From a checkpoint of a small transformer trained on Wikipedia.
Training: a variant of Muon for these matrices, 8690 steps.
Each number is 500 + 50 x the weight over its row's rms, rounded and kept within 0 to 999. Layers, rows and columns count from 0. Numbers have three digits each. The size before them is the row's rms in percent of the matrix's.

# q: layer 2 attention query, 512x512, rms 0.0305, rows 0-63, columns 0-63
# k: layer 2 attention key, 512x512, rms 0.0309, rows 0-63, columns 0-63
# v: layer 2 attention value, 512x512, rms 0.0254, rows 0-35, columns 0-63
# o: layer 2 attention output (transposed), 512x512, rms 0.0901, rows 0-35, columns 0-63
q0 080:500506508539538451598505596470462448528528486448522608469466527452476483567481581559471426502458566435557517586596540495489475429535467484516377494488446598423445413528440441563495406327516521
k0 080:457467525474471517562551493460555522432559462389551462514453549504616490480571453455437472478558459568413440478501478528453518515469529578484534506473486437577612525456583482488529512502460441
q1 080:453553479487574491479399455418485510498477528488428644537571563426472476566481490537491516423586535461561534563554470546500480492521472497579556509443513448531447456519460504484428494591497531
k1 080:484484445511472541521584516488488499449523466520498438521467510476472537481464558512458390553564562532424460495454559506434448526480576550584563466403506444562595494491479427583431533496546522
q2 082:501427505515430446397566516475526512600477543576567479495496509501553509467474510442575578502477536479491519443480602437397502534449459477498585423497480592572524509465494500567551487587460524
k2 085:479436502578531546509491423478508495441505444580455453505491442387471476509455432530568517518529519488495442587504461495522448441489566531475494532512530481488514480545517586431497496525500443
q3 077:514448495552459567429542525467492514559542459540539476501473468549506470538559392458486388504427492534488575578537532395570532502520499529575479484530530519478390545480472514473549489509489492
k3 076:501427510580437468563421425486459545517426575417435527560499514511505456403470515581495475396475452465486524498532472467465531400476486524470493431504436554449500559516509523551460425444532411
q4 084:465362452409437444468494539460554570501539488551536439481477482544565507521521554452472438526378460462551485353553593585532588543474525505497496468477582540445443469548522477412579492524411493
k4 085:492494509585419500440472562481493507440507509491465447489443497475599403439453497591502479475564508482413460451530484458466473455521588535467415495468488569433542493519491462501444537447498551
q5 095:545546534468538499571601491481528563458503505573454573429587584508408568460486480557428435443482487502518462558511425565584447535600452555534491506578539446452520434520487513430521439456525569
k5 098:514573405464475453490425507520434464451454513514439407434496581502525513498503558474372482483505559530456598453568520472476573539486525517536475509437567508513433415496461491566541476479528481
q6 097:486559493486444516559466490497580465485547465494509492465544595528507497634581480577507441434440429478569475450543520525545553531554601551504411528540518484459429535559437508518554517484489497
k6 118:456467536476472511473506556503468491427508509525517532458475586497591526440500479485503446471466555521495476489441445523527501534553536501601444460528469515518544481453467443488486530379504519
q7 100:560517478521534489560540479481502536473521444538427424480519506488526564506533472522390474482513496456488440482464495561497501504564549482596337521583517480524494525557441488518420504431551500
k7 085:455523418514542551540435498489475493449459538534527532414509555509413514519579455437471507478470540532507569444550527476492486436556512401468510503452496494445518522539510511635500487505486547
q8 082:449527501536576547479421421444454536552477398404484436470529457466517449584574456485518447407495534541474591445508467547507534511555429483606483407556510495514392449460524480423534426566507412
k8 085:512470529494471543484501554469514480403510481535557523534450524516425515470587463396515475495461569469505448492562501564493476504668565504571493548497454532520555522545437447446593453465528557
q9 096:486532539465576569499524485494367584421509477462490545546488460592499476451472601404447480538541506515448432544467462565499517503442481606515498554474567503511540413535537512563377538485486496
k9 113:463489535458500469519466509553532489479512405482480430502445427529465478473456460575555583548467517551479477447446549462443437490495497550431488582487550492383503466506593561581459574537520477
q10 098:575470549432500506475554533480457466523490527507456563454538499546457521445498526549513460549461534450521473587491498497578470522573496526539491511650521526472526484481476440491453456512452481
k10 105:477383557545501650510439501541424513560488486417520502510519457479564457527504480418500547439438404470485509560597528512408561526627500516543520487515489539522559536472438525629550442462541455
q11 098:511510477478504538488459412457466510469463522465512545445491473556509469481601627404478474460576472533478491575495405464526558455463493453460470417481446549504537490508468447491449451508514490
k11 114:417452589484487423485444484542510456530486435482480460580415496474528408452508520548524632461537524493488491477475533528444535455502543507481504583506446557507517571477478534515497583542554450
q12 095:461507471487465450533483476533447478571432537552507483497439495504536545467594540575566481492592547491560538458572546470507390541569545428436460483438522580479524461523505542433611551539493537
k12 122:529511452463524482505420548469503477484531625572516471427495613540487522502528509548491570515472423463493492495543479432581535497454510430552486567514502456495511505451466452499558501485492497
q13 108:532571454555488490529465463423524493539581533549464484475619490342450454559490495526430452374476465499424458436559385448546534574516474472502470459564536471430557476428486477458459476521537506
k13 107:433424549520572512496507478463454491448486415488496482479365436567514489493471454556533573579566576607509475453421492499403445475525435536454521476509561507516464524480497449474533568493455563
q14 099:464451425553438559470446505501557449500458545514431458453550588454471451640538518522448507491456539477539572456588552450463465535547523497503516567500417545527479491440444456507502458427495505
k14 096:479482550545480488492431513447514490589580573515505421511464497531398475533546565489488525484506563482451475466452498499492511340378381524472486530482612483514464494472517470549548463413527588
q15 098:574566547556570500499434510486570594434456539559483492469493514568532524477553523469548471435471456526494507486527495461494588576548523599610414435602493488498542455485392492440537465519403532
k15 129:492494552565407455524483352460475514507475424444473416545505446542477466535453506438415435496476619578500524514425450504451431432507502529533521524492406565501550506527449650535479572475584485
q16 093:420533593450499513466508482513563580491504649478517519373489449415453509487435445532539503443582507494470398477449494542504508509583481477465548539534431466517502473511508483537417568595548560
k16 100:494560494487490531486553491557569531524512570523533523515504716437557442528532455489457486510464494520490500479539488464600505560439505430518525493461488549592491507494472563523546501552480520
q17 094:498545478564414450539420535512427424506479540507480483485517482471487550510503361475456545548421471496574566415612474461447467519450568459461440537505464454491483502462538463555488476485488472
k17 097:510449513503490514445478516561538489394492401476480523531491469557536409431433496462534526524560496570465529478543540492480496504503531552482466383463427529530516447529536514556543552455494588
q18 086:445587484435519501547411500399482580437535566442526449514545531451463536495494535551523515512508513462527434502454421488475436462485599434529492479549509502561477470505460442512594608583467578
k18 101:468538468535510515515574480486569506511544572593486459460526550575517615481499545615530507500529389517535521533524497547541497582463521511513467523541465494564510569467517603493457548500423518
q19 092:399498438463436502465556566547512408504535504488520471479449513473497512553463491599548472410419431507396524416556493421454474582536541511556453541561510489472505519432452580522508423388559463
k19 089:514458461495565448510499465521547519587489524539533356523455427477602422506400511558490477498499434538421489503413495466585473443502498451511458515436484614488519438491494473505604463522508481
q20 097:506498504532561595502497467408541472534525507489411459528527539505488565433482416377490497452556482495533514486529504583563529486512524464516522453443644588450576500493472540545483506491466542
k20 099:376556458509469486519573402421474527526534390430391445491433520454469550493521518547606555514551627474545491528441469595444558469537434490437526466511440505500490514501446569433531509543497606
q21 096:510506449535429497488480489504511429452521459562387459534501561521492446529577390506455459512428501565569566462590538483529520462473643574370527461508467494486584477496563467462558493448567478
k21 093:438435470569429558574487518579453427549500471462487503486557492528558402430485550475501586572458589590450539442446595453443530466553531586559454502545521539469424466501481430551511394461519433
q22 094:541481456514506478509473432516495460479438509568468596509505529473519550471445503462458499464523653503449485520491489492488664434539483437467391642465510558505508504475493497431511510536555466
k22 104:407504566523560487500538499510533542467494463515540501515455375561437491570471515451520526523575521612507562522512528514446438426474483523503614443461491495523429509409504541565506459516475524
q23 086:450624582553577467500540502510552521473558454461501593522564506520539580544446598446492434528549512514485524544492502529419559524537444544520551495524594426470476444561441483490496522540506445
k23 112:480480453480531547488484591506500476554522598598537391473457576527500488503484566516497488504483443482423468471480582545523494556631540432550496526525460402488444519552505464532482495483502468
q24 094:460489481593513432465482451465481504473441511433480486538487592507505537444528557673608534501577440509512522469490520538442571490547494507406609537495504545549454607499446470535467501483413515
k24 093:500391506533470608564574483514484501503503504543484447540495471479499425522496476444468463465477489372518485419472573537507503389579450495574468540439465563455439461410423467443472524506546505
q25 104:601576479548524516483609483445530479409488603472447551525539601445543512427500419422493486438372564475489506442518519472523501582479449495561379506501463533512550435444494524534476487559495527
k25 112:505565579467469500473503418548505550506461480486414508519506435527478534554503511514478579426552461527503497513530563568506494536494552532436569480493381493477498524515524560480448487577513449
q26 096:497515585604464532437439570473535518467431518526550580472486445559470428488455473516533510531485455603502480476448509468490436481509510522528443429473472473456522470476405463564511483519492479
k26 098:535559489432427486501617532483540508502468421521528446491511595497457552432433532469499546573469555536541650506439422570521451509417524489561457562606595471553582428470455493479562499506527491
q27 089:441409548626480491425532524487476438537583457493478425510406534371495523464469398515489470552515431427540577514478455547447581544455457494425544578487575404580483540401556538470557559541461525
k27 091:494526536531522558523385571511462531380512480465549595511470475524501479494508535543579536569583508490525516460499480488427511557461426559462524554420593532464527508365533392570501516558495496
q28 091:422532520454476480441538590493532546442460574506504503503414535453505488448541534535469483423516506526435519635457449514588496525404509608592574543512529501429495473559538561565421533479458533
k28 095:524322429558470441475427466482474480460507486449491427545494556490569565589492520506543550492513477486540510448592533467522583575485525523552514506415465512459492658520519532456553429505548493
q29 091:456430418485565502503557554448417429495588500475492477493503455463504507436483568516518485486594506429558486532456495475518487549545466488508537483476516403523443426508522539526508588418448527
k29 091:507530485548564497466448490577486513487561525480436444502525588539570483592382418476453499443556533483498455482473525546458514557412421500560464455476520549480436442485490501367405536554515520
q30 106:419515525480507482415398463485455469420423443558564580555470424492437493432483572440461508481510479514498494553561381488513448464466427439436460402464526469498478476489490500592525519523524455
k30 101:545526532433446443490556582486596413502514538511497368444455546451495484502452493610481495539480503489547526579486575554482527459435518560552514546500415340501481508469474552491566476484447530
q31 096:502537603460527518469543509545483525485555456438397460483458434559501523527548500505465459549486491506481453466408570486609476455590363589468484515584464441433538502438515475507492480451561538
k31 093:564487490466524474478456445493499599420599436563471479545492556489513437549500433614529494500554454484493531564408497404483469463378551530470476517501517482502510509459491550498514502484512556
q32 093:605426467416458422478506472592503498478531497454561468486475493595492576501525492482626570498507550556571492490523567558529527536457431522504482511425468465449497478467503508415511492506479500
k32 093:597521473575421489565529520458471477485483512521445533467592576586491513499512494515474466523538529531399575512552546445432439576505508516594513460485422518535462438492464404507497489544557463
q33 106:401460401540518467357492468489448537513485544404571573462500503569464429481397524582419450576500428393514532512481451423549516437538463522465516410438552520480521469545492449532483564544497487
k33 101:503554470497495466475583516521562484458464596499471476456500569487555593508574440534509503461546507370523476503491493523500573545431499454542526543490444509429531541444505368479481491399439538
q34 093:529465513529544498520471597602597511466495530505571519512467558514471504483539535569470554471477504484543482413494478507564536519380497444444461532482515469470541497459552436512476459423511576
k34 091:535558603419490515455487509559429534550530542430447555552504414467530481526607499547462494486493465512424485543512494619492435527446545543477541418524504531570458566562376501458507577580529455
q35 093:432543561473426563509483495430548515446536518407469444501487507399535580535467496500462464558565558515528492559502516507483514417432469516415472477538468573480407496518585536480462536504466496
k35 097:510553516532482426535585538571510445464481609525438497498584513549546595518452466512457528491449487452564565513462611491546516479452564547519576514514478469485595438469477508475479468537511530
q36 091:557583518477517482518538480504529536383511460538515555486451528455421452520523476465429573611538505511485477383474500508558549481430495609514498545535519440414493456522481475390539454538491528
k36 089:498508549548509469542389425504448548484564463409493551568518475426625538497500486483512498436506600544536426561526540528471468491487429511476543481480521577489412489514498458576491564527464417
q37 095:516538515539520510451460458457552515510434436465508487497568521451484507560476435513480508514517549496504595476601456551506458577583470602387460575534599538519550574491457477436422533453517499
k37 095:505416477459535518456586621472397606439514566547607500458491520448504517533546512529621397538503439504476482609474486532557560525405505623546476457477459401537432482501564425415517628487506466
q38 102:362539449536501410475519443531469486558556407515440545517525519478516421521439570503489481539558559569509518482448480514407548438423535577475489473565608503477430465597405451520460568525553584
k38 095:590456383544532600464407515545508430481497509505456546537485518496523491502498572499522484547469558499473512466491497561479543418563471464519536529416533488467561450506473516480602439456409486
q39 096:491436410444559554572530552450488501451536589517525524531563412496401489520518572477500509510499593540506476456510533428506442551647533493515502418551446483521469463439459625510481517567473503
k39 093:521434471483455521488467495445508361541485589569426498459505497516556506402516507447495517420487500518553508522493536469450491503397488486493451607626375463419429438474500540534508531521443547
q40 095:446477479427471611444519427449497492443410413545461404511518430569530493555504565536539437517506532536501520524502463519401449412538555566462515590492582483398476515555471447427563637398440478
k40 096:494509481609489507536475484425536521505490540459468470445546605551546497531452554536439502508497492455474545581463564501577557450482538479505506592537449496501526448461478494481589430528483557
q41 098:565577512452504526404607505503551517543473479507506458512549510565482521469452447523497427410506425540485556430559398452574390526494501446518498548544471468536517481404596566510504474410512519
k41 093:431544513513583510499527504500530484482452424481506472499444526408543482469512444480486492475543502436468470458427483559474550503486593605400489565519533435468559500522458429408495565524547380
q42 094:476542561618530477425598510541544464463562511501469469414534479431532490538470441506464507420557517397514585482399647480411480496520557449510508572531567508538537466538555546585519486539501534
k42 092:515507461521494586611452476430448453450485500547541499554509422518509511505384512545593501544522481566382503557577473460500447459548553490485557408550574594449514443466532427548457574491573509
q43 099:486587466564508463463556454547480435556447520504507509518462547501542477458498482563494527476557515553543483603515509412528504582411498492463467508478391455430568510534551573467424489534544619
k43 097:507442455390352528491524528466421524465571471470504452484472534452571485478543471509508442439498399474515477499451451532500486579475534532575418504533532530571493493511537400549534509463510495
q44 098:396465440514424500502538414448498501592572550436479471529575452584432462578614412479540423474484434527559544457493445567480491485556474488591477456531459559580528491476461496436556459577456509
k44 091:490460464535560520536498547578472515464517569545395500529580512519516474500383585566480493492459539494572496484438504557632516474487480490522455518534464434481507491518513569579477511440534465
q45 093:502524472544534479517509492435466509486519499478508495482590529501546560501429413372605570598514439466468493457527503456507546524408525457517478449535496474582503548575524521471577466651528388
k45 085:547588552575428578454421446488540485480475465559459519558577450573482463475570486502478507548532494486610627552595495509562466389487484520436447509515461564490575452428629526481574543432489502
q46 092:522523479544565460430532544519442576523615536486468503428400471515445526517423340462498577550428611483493547554493600415478435502487404432534484612567547528520492501492463548527421518421473501
k46 094:545504477471452590478494569385474504483456435473509441464495543546553455505662370474491460490512504439533431528510503562549512559504447465612451499514481472458456411568542479430542388478539540
q47 090:427485453437475464594505565584443495494504533443455473497581380650449476633543439432487438473538517440543410514535526570488521531504623494470481619527467507380543453604489442500583555470549481
k47 090:469517497415436545518532399523489449552489400447540503570452554543436394510459516478505525540488622520577559464539470519476457512511546449489384513518571508498450474541539485575476381506488533
q48 090:530496491457494481493481503509452460580531474573446569577538514480488407562563456457476425463471486482539504538525471425474616445528400471499506430338466519464574545446555505440546437635567489
k48 094:449541413482552606528543562521540472533572527570505529442469530526452508471526504535581477479469423487564476499504598464460475524489461444449500490577593524517495575505470544448605507519429451
q49 095:469583426438450478489393534488515509534488566497566475475433474631520494512497469486486557448552501478484392477503573448502473581435512559465500567487478490602535440425479485549463563492426468
k49 091:516504505443561499541449496486537466407489502455522487427413536543475521486520478401525531485419535579567530423378461498552523505568480500524512443473532534497545499544407522526505501542594490
q50 085:522452548473523414595560498563521502532550394474412572548492507473439422467517530515478525441452418567482571512506438508450466489471513530560487489593515557554499385459432538510458531574487476
k50 085:499548456499521565470546472601438588468418544481509568561449423414560500437513456508488516478507397543491432454506465461501436502432495621563434419364397452486521466548558517488528466480399497
q51 099:519548518486428434474477524618530514536511536507573537462452546487539559554489464383486508519548473450464563528527574513436545530476438484433478427523464493572523621592485444527487557489523494
k51 098:417488486347572564520432504492474569521524494439642590503513490448466450506519611470559485449544426564498528509438489427526523561483505470509444488419453572438504521454536533533554401459462493
q52 095:492509457457463511538463481491489587460547475494568556528521541451525498520537568504489446440533500493534540443563392555563531535509517579423504510531521586503517562495536527483416483560506603
k52 091:497509497477563490434567468479492456536557485409472460450556486412527433542438489511502507458568612493532492425516579565501466488420467526449522555483562560501496580489422485428367529501503491
q53 092:567575502525467507593507544592562431472520463523457528465435405528480457505467511456500541472544506486564417435555413451432479516512529498494460455393505408551535502563499537484456600494513503
k53 093:485473478427470617553421480510517489567523481507494538487457564455557499393644532555364490519523454528526562430508469508602446623567431433547563517446499510545574557520420519493576547496401498
q54 088:485472513560510421450614469546466619536497509466470479495481480457580621478518482552526544561484485532430454555509419575516485555390574549437543424457616472532489528483561621481565527508489423
k54 093:596483437440565546589469543524554520583529540505512558591507522578557540465580542562504513458418470485524533477444553432517565597467617517590369509493483489444547493473468560448475487484530469
q55 088:517495458432493467503537551508545518515563389470398449457570575409472509454550424554467495508597537534552561526437528516448586504576511529452513432432501569646530551679494591533384553486539464
k55 092:474455565544432420489450502462522474499529497535540532615591477493425517580524493483429511543538563446460474534472452459494505520458506584474518523477465463512459433480513545500433562527407488
q56 100:469569431557536476519471463440517571527484572455534472483552500500520514470537486488508476522546471504504484503530547533502493546426486486484518347531482468569472499529496502468464420576585492
k56 104:488576461455458487516488463445625519442487461489584477540527533558421448551530481408486499457492481483553510504475530459569458559527470472501529617468534519546496455538536518499473534428481608
q57 090:527485453478585477427540528453466497518590465447465535495461447519480577451507444518516548498495439539475490552485439484500540532562486440447492544490544518579486529482531507518572460497560481
k57 089:479479558538410466513548453510456455522446496556561484475539613452527501460467424574457550403555438553451389473415491470574470415477459519543454530562458501479439372468515553528503565623437429
q58 091:481552482563477482462463535541499512511451494590465468546544528534530643448543515473518453509539496562553459548441490563480521526516582458492500425604371467465521511555426585463445506389496546
k58 097:409568521407562579496461510468602523555536460395552434477489587492583531507456556512463461475498472482549520487504442515412506487527484471499499475508516477486401495443416510541533528619567404
q59 094:440399563526501532460523489542529436474497500474532583509573382473499460415459460558597387510495476551520483473510544489503527445420518517582569496480495538537501431492521445530513456502517572
k59 091:500553476468565532540451563452445519557480592522485475512543430565465494473538551441449511545539405467492475494461519520530509529462458471569551533428485475493525418453546517494547465453542495
q60 098:412519562539454520507518575496479548530477601520539553489441504417527628538511559467525529502503387675551514545414412502551471508462537527474493519436539554518553396465546524508534559504490449
k60 101:527572504478559453468495571563513493490553529575538471495537519500528518597491390436484501494368470466416527407582474422480623504582396467460488503536534557527458478484467555452522429460549543
q61 103:543486518420491470544571493526540486523525660535483498468553509381451491427484458541506533372466495401496411524479471474532504556532417546453535392543573434511562587502572473430521478533529545
k61 098:597501540498508453511579472433444479553544437529454485471482458531495546545375487446555495533538517508566556573477464568442479642526529545509509430606424503528413527512532576565496541435512488
q62 091:520567442589495495522563510494495528545458565471445501462391468463407406549504489538564560460520470559493609483493540455515561399447480551496556558545542456587469554515584488546558361502497451
k62 092:540543554558488553439545467470536569478486514561425535449545461450565462557508618467499577532435412487565491451551473510622541439488561548550484456520506412548506453527430406419453502430380487
q63 090:474453567495437601518541455441507507584467458539442522484515454569482473486531589484538442509497467509417463602512414586538494546469423594482469453545467487400456444558493454476595437574497493
k63 100:509549487543474445480515489475482451541579407516481466532483527459537441429461527565403513414458527519551534479420463529468504454515446456404469514461515461563456422489486472393493543485565522
v0 081:558544465377501501521535539438503455478453524401484519489482586490460476521563481553564556602418469508473481548552606471535496566464421493554510504486480503442485555478481454478528448580479493
o0 083:474471441449547504492469570569439491513535531472502587537457482564426520487422483535413600438467517612512475418538501439500523396517608548450496407495555459407513471439489507545506577570480476
v1 088:480430483406413395548527502554531563560506492574613453461547512537562566495511472507521522444473392524585571512596484468573484413395546526361517467511547482471513509574540509463440510536495540
o1 086:469466363533459538480476443408517503437458468453520457618533442555459439531435495495439463470574474502420564502446495586473545539527613587465417653485474591542560444553493494393529408519502536
v2 094:548530485489510524457489430497552577489475502407478528464473561549470483555527523436503496513465401559542513549502564473467541524452427523504486474587568513378433557599489519565540483478475608
o2 090:561557512435550495446510479482504482519426462561519522513612438484498582448444525447486574468512486650472473550466476523449565560476523481531382383574525364513515493572539512494564506559525500
v3 084:394580528499374569473415465493617546515476584510547518491463550501530473620410571373505545450524463538436495551446472597561459540484502480569410498582511555544414509488501513488447479496519521
o3 089:557584510550552493481557450455497481443565448478594523463430552523454546516562508602481579519503550508424599567441572530554604448472511515550493644555510560525413465497575537469449503481586533
v4 084:451390593438459596495539413534465404518538510485521388489522512446492520508468433468482537509480446586517447553474480501556464430498556540517446515570417516466496517576596557463534506511497553
o4 091:525559417502441481406564523490469441496518464462370577451562541496515477438544487417518564539577424425546558513402496424391448554574471516486532369560469421573537497533466470518484463516438542
v5 093:507508570520549527543462545460481491479479505425566556555551539554404500631626558533533471545473440494528459493558425500483583485531485493550575595441434475522576439472452453480484502478517447
o5 099:493525414540507518500534473542485449408453422498478497467571454477520453542534461476524511500497476459490552483515461507692432450527553488562450610483529434573562507506499439522533489515522451
v6 087:399567553468437473493505515516458462497497512459503494465473462428491488507489512478500530502513552565484490544488476479532540525654409519481457487475536528560497461510460483562492460537607500
o6 085:623494536482565486461558498539489497562563575585459442499476547472463461523502387445446445485390542507543455484567490418508454556533499456522614557549445420505518565536472528532588445484466500
v7 082:452532491490602455536446475580565559532497526549560485551580521455553532380441518523489511573506439559519592499421525478433554611588525501445469573558515514573438495536438503573445422505574511
o7 087:577397582596546542554392501421461566498573574476529476419524437584555497481548476396542572492565466490366443543538513425488550611479457481477514387512503457469514519512564459409502510443524456
v8 088:475556524527495405387546429449570453527416435577529419507476605497552603480502473459460418516528489527440556493443584511430488441449456507487509438598510473574456515502372445557510478469337529
o8 094:502491507460546554471478469376426555525497391489496500490504511501508502524531448492541505607558563544459429467446414461579463515547443493574480381520566486473485459558514483531529399517491471
v9 084:481574504494512461554436449533508504514574513508474403540586539517467578587482492520532478577501550528471509445547515430515472515489533429599391508481502559584465501484560526527475508550490429
o9 097:467490481576491605502420435544572546522556434447497512480453459547461446464542492564536600414534484484363557575537427494568452485453433423524439404501552490447524508563513470518475479570456494
v10 087:465451543540521594494437533488534469560573560513458538493510480512473548506523433560460541512497398476457576434449510490576547491470597445574431528463523410422523493414550643503522508483619475
o10 091:479496471515566457464504441580485611471504478479467545519536576575499541536534471439505467494566580584499450534536607480559501490549493428522476458447487509421468526500429504571462522478402502
v11 084:504501488565527451488485513488500469459527496502460465482590421545443519547518507451447519546468469513625474561456566511473477452444381477518521565484480485547485540508573456469568425536501425
o11 089:370482506401491497510442498542487461467448492444570528450479484513523523426603449593403516520557504559543615477554545405475425494475540431466443516519474453431557564533484448568519527428512577
v12 089:468557403519487468476544489512524440432452480507572518492492494538525615547407494487411534439534527405522478543389522483459512577482482432649443481567540426408525533598449443473488514493529450
o12 089:426508541454512483552413539607516534519409483511476514460538466572418471424487622456408482457504393536553450583501497432383545442460548545589468543484527497561422527516520554468548453491511509
v13 082:424542525467507434527409557441519442487524427481551474501480488477620497456432423486496491539684475522472531512594450484442545563594455477548498458521502556537472433453502424433588540542558510
o13 083:433587573571521471447475430477546574523477547521450539463386553451572581515486539670488590454478481555569528610484458481599469482543461571435491537367468528509552550528506542529543487400507466
v14 084:569507519410511521529535473459509526487487571435530410519506536543599580534431533462473475546444507603491495585485519372527434548398575488508444531541542491543497548488484498526563511533492483
o14 084:469444505511577444560584555484596497490534395449480621585470472476500416473627459512504493481517500569497485571438512385456573357556333513467478524565502531454512588487585486481566522384548531
v15 083:496428437450546496442506445599438427499521606506540556497517526562515479522532478474540545541577521535408492514481511394479476525575579443491522539539435454490532506462538518467491512524495494
o15 096:453392516459407514497537502563577470544446446527486474528597462456482459450485569509451490480549457502604496536516455505525474529513486506511499250506471452509509487479510487489492510447498578
v16 083:475469456435528500448493523426520518599496554493561603567508485488517523466489456452538387403489446550486455536521494465579530451512536494545423566498503521452595516481547576454464550534440522
o16 087:537524528453468558453520481527481513430509597551484525520492501586503510530449464443466548496503525499525552539470593525470506530406494446491439507543446548572632456576517589543496466542511518
v17 086:455523468462585473585509492514455434475413514491470400459428513444433493625415534519516484616426489565525439539496480525494552510470516483427394457564549488432515497427507527476566440383478521
o17 096:480454528550420511414480507516578529576537516512515503516513478459493541463491565414461548524488460572572514493481518419450409451439527504553502396555480523559482420522528521481462558527527479
v18 083:505557511582435457540386456476519531536494445411518541419465490460566469536592519527521447495565555484478432489555533510457534552538487521432491522497481510580510499454516528590499438566451521
o18 088:515482557544622544412577473498543476498540563509567530466527430474524474588547368509539547389505490457405539485458490473532559509548524489562470636425508489442498473644488450449591469482519438
v19 082:578484441414427459475505523460462522416541549454473521549497514519547487550595455553541402530563459421477500535464471472466461487465510454591502429424484503453512433444461433513579419448432487
o19 090:466577534537488481447411578515506438506509485455526490517545483440479507500507546533521457531488539497525478551476492543499457420583489517509408537441542419514435539477472531501499604496509487
v20 086:512446562589490537429547422620499493448525473517563405496523503510455551416513476465423375452502492438475466508444480448451533491472530547540447524559496462449560488498606580400446570441527435
o20 090:514406495515514452526510407536512478553455557574450567493511409562480547454507507448463562526551437549586418474456438436420546556454475475487511492570510501528453531488522488433413520465482576
v21 089:504511486413465432503501578478523426467515440487504553519579522543506574512496488422496540468500539525468372514507564504473406468453471480487562499443477454497470474506559469446488629495448421
o21 095:357552495508512486532531480509529418468460479492405565556567553398477582589558494516438586598460447555493508471562479467459594511517504492531395460587522551480506451546563439601563497568554514
v22 085:444475463544478531553434417517516463460510582565486409467484424543448513502379452381520486517509501447510482551424492619517438478490456627519511459464414404438470531476562528551616456446524489
o22 089:549491502558609458549575511493601501529486504392576368486450522534495470352591379564536466563544537515520506496559439485444453465467406447413609459469472513476462528452471515446524565476579461
v23 085:503492469537510451520537534493476534487557641525468595570440512450539392499534376558536437421482520514658478497562451423623477468549544436552449437418534428447514468493542572584445566487516457
o23 090:615487424475484555572548463499464488489518524464541473441473509496512451460504494487585433484488555437408378488459434602574490404476447427524463535508477431494549510454564500458544498517518453
v24 083:525511524503497488575482406487492488546511480447518505576520471531525552478501542426564541537400511369503500547580526531610494434504476534512469620538508360548575528532399517480564424504460443
o24 084:491518386448533490554446560508512503337554543436440529491507421514460411603526489468430475408544476509548501451437474517525446403528520396571512501507498475471459568451542532593470593493557428
v25 084:485363504495456569439484523522551545501544525487447479531458473448527598498431456455408535517508482437518508535428491571475544542586556476534555523496430490489483497477581513538472544457524466
o25 094:554671598451587554441522490446487524461642512484608481439455568563520509463552442577546519551475534504596460529573562557539545497485429518496505449545523470455517452526560564534480461453496529
v26 085:566494619428596528456486533573514489468485556581648458555536489440440524514500521516507450560558520501414506568508516496612606563489593480438411512474404563431526490482505522520473524483453552
o26 090:516473447498433555488503475553471472519532570492476508510454495522569557536481618548499475509548554495479519481462539422521469495550435467526538401542511535468562559561465512628474547534464515
v27 090:484550563511454546521536403582533458474570522546536448530493487465463473542458494483464591474506466543478446538455534509588522445440519433526463581459496452468512543507582544445516585489509570
o27 095:448501475435562442427505450550486439507418497514439526456458536464476509406460475507470517480483421518510564518461444504501496482412469475540403585494499498516515460522437483548517553484547584
v28 089:533547531507483516620425422451529480521471473548483407424545470539466528476496427477444581572436549507521524484453548509536500505389493507433571428515443481486545593437520575485465469477471549
o28 091:440479413466524485492496477451470590535520438485499536536510498435452606455496509514478506446491456532586508546599484409461480539487522540442542486500536491466495543485519407545490501610454524
v29 087:534535529510474511542501514463442430538456485518520509394522436452484426468430526557572523513473568509529457523474454448557473415532528505495522537475434492479449396511540430522557437523570415
o29 089:384539493533590492505565545536533632398490470500482478562504543548554540541493542462425530484449508478571563449533594491435491509496551411552529463464493457558422560424492488541513627384521498
v30 088:520554469547425548475476427488494459555567501418471470565591384536438468356458477498423457525512495498483509480419422448479434419525497496455403454524484369489497577585458580575557533510523625
o30 090:517545515492436478421532475503401391497487446467525492427474559497462458471573532478554450509513519490559436582540364593557492494454467503495532472457547507531509509426500462472479461545448533
v31 084:433487522469432493404547561504477630408558521472508622553574534428528479515538423520512445542500523539564480508560497532525453467475506462658561550601552528451459528569471433499478533405480420
o31 089:461539516549503484524563501476459440443487494525478540450495491467465490494477589433473487521464385428484446471445480577474523520544525525502555474458477538514550502561453455488541499430428510
v32 087:532549408529454511437513394466539512504517630526418431490471507439548612508562501439466462495466380512497525555514543580450476523484433504515499532477542449454527502432484468492508549520507562
o32 089:438459550466429444525418420582485506461536493522524538435424577453350438484418469475506463477467532517374518512549388469592547431510573452475376501468491449426447529520503500554521441511593577
v33 085:522553588426496472475514448472540574487462513501404533487540464461556466441592474549461444533436439474540434559467544419438457435413512500487426549521515464469503498456458346491526482533523505
o33 089:568382560501429454500501506448441547409406391409621605489391506491499490550445537424596477446459524506371499551467449426514425529502497536407504469543482484515451534536497424508558504549549410
v34 079:506545512402445476460468468504547474475507473435472536440550570459612474518534468532585475515509507490566453503488500404565525433415592484568448546421485571514521448492504500517415490496447504
o34 079:430487485450502516547500489426457462391507533537491556561540519513551478539480564432389480470456582468495571418446566444478482412533428526528539527523447535437412542505542548534415481427480562
v35 080:522515551499502528452511461483453441476497514498471525507466476445477592474450422447448429563393524472552507460521529517524426492524457416524489540540584566561502524532369395556407528517524489
o35 083:454439420533510496550536473474495483528527475478394575443594542545587417537569543401462534465484484547530469577519446470465469401438488497496542417571420553532493541555473489477571473450501488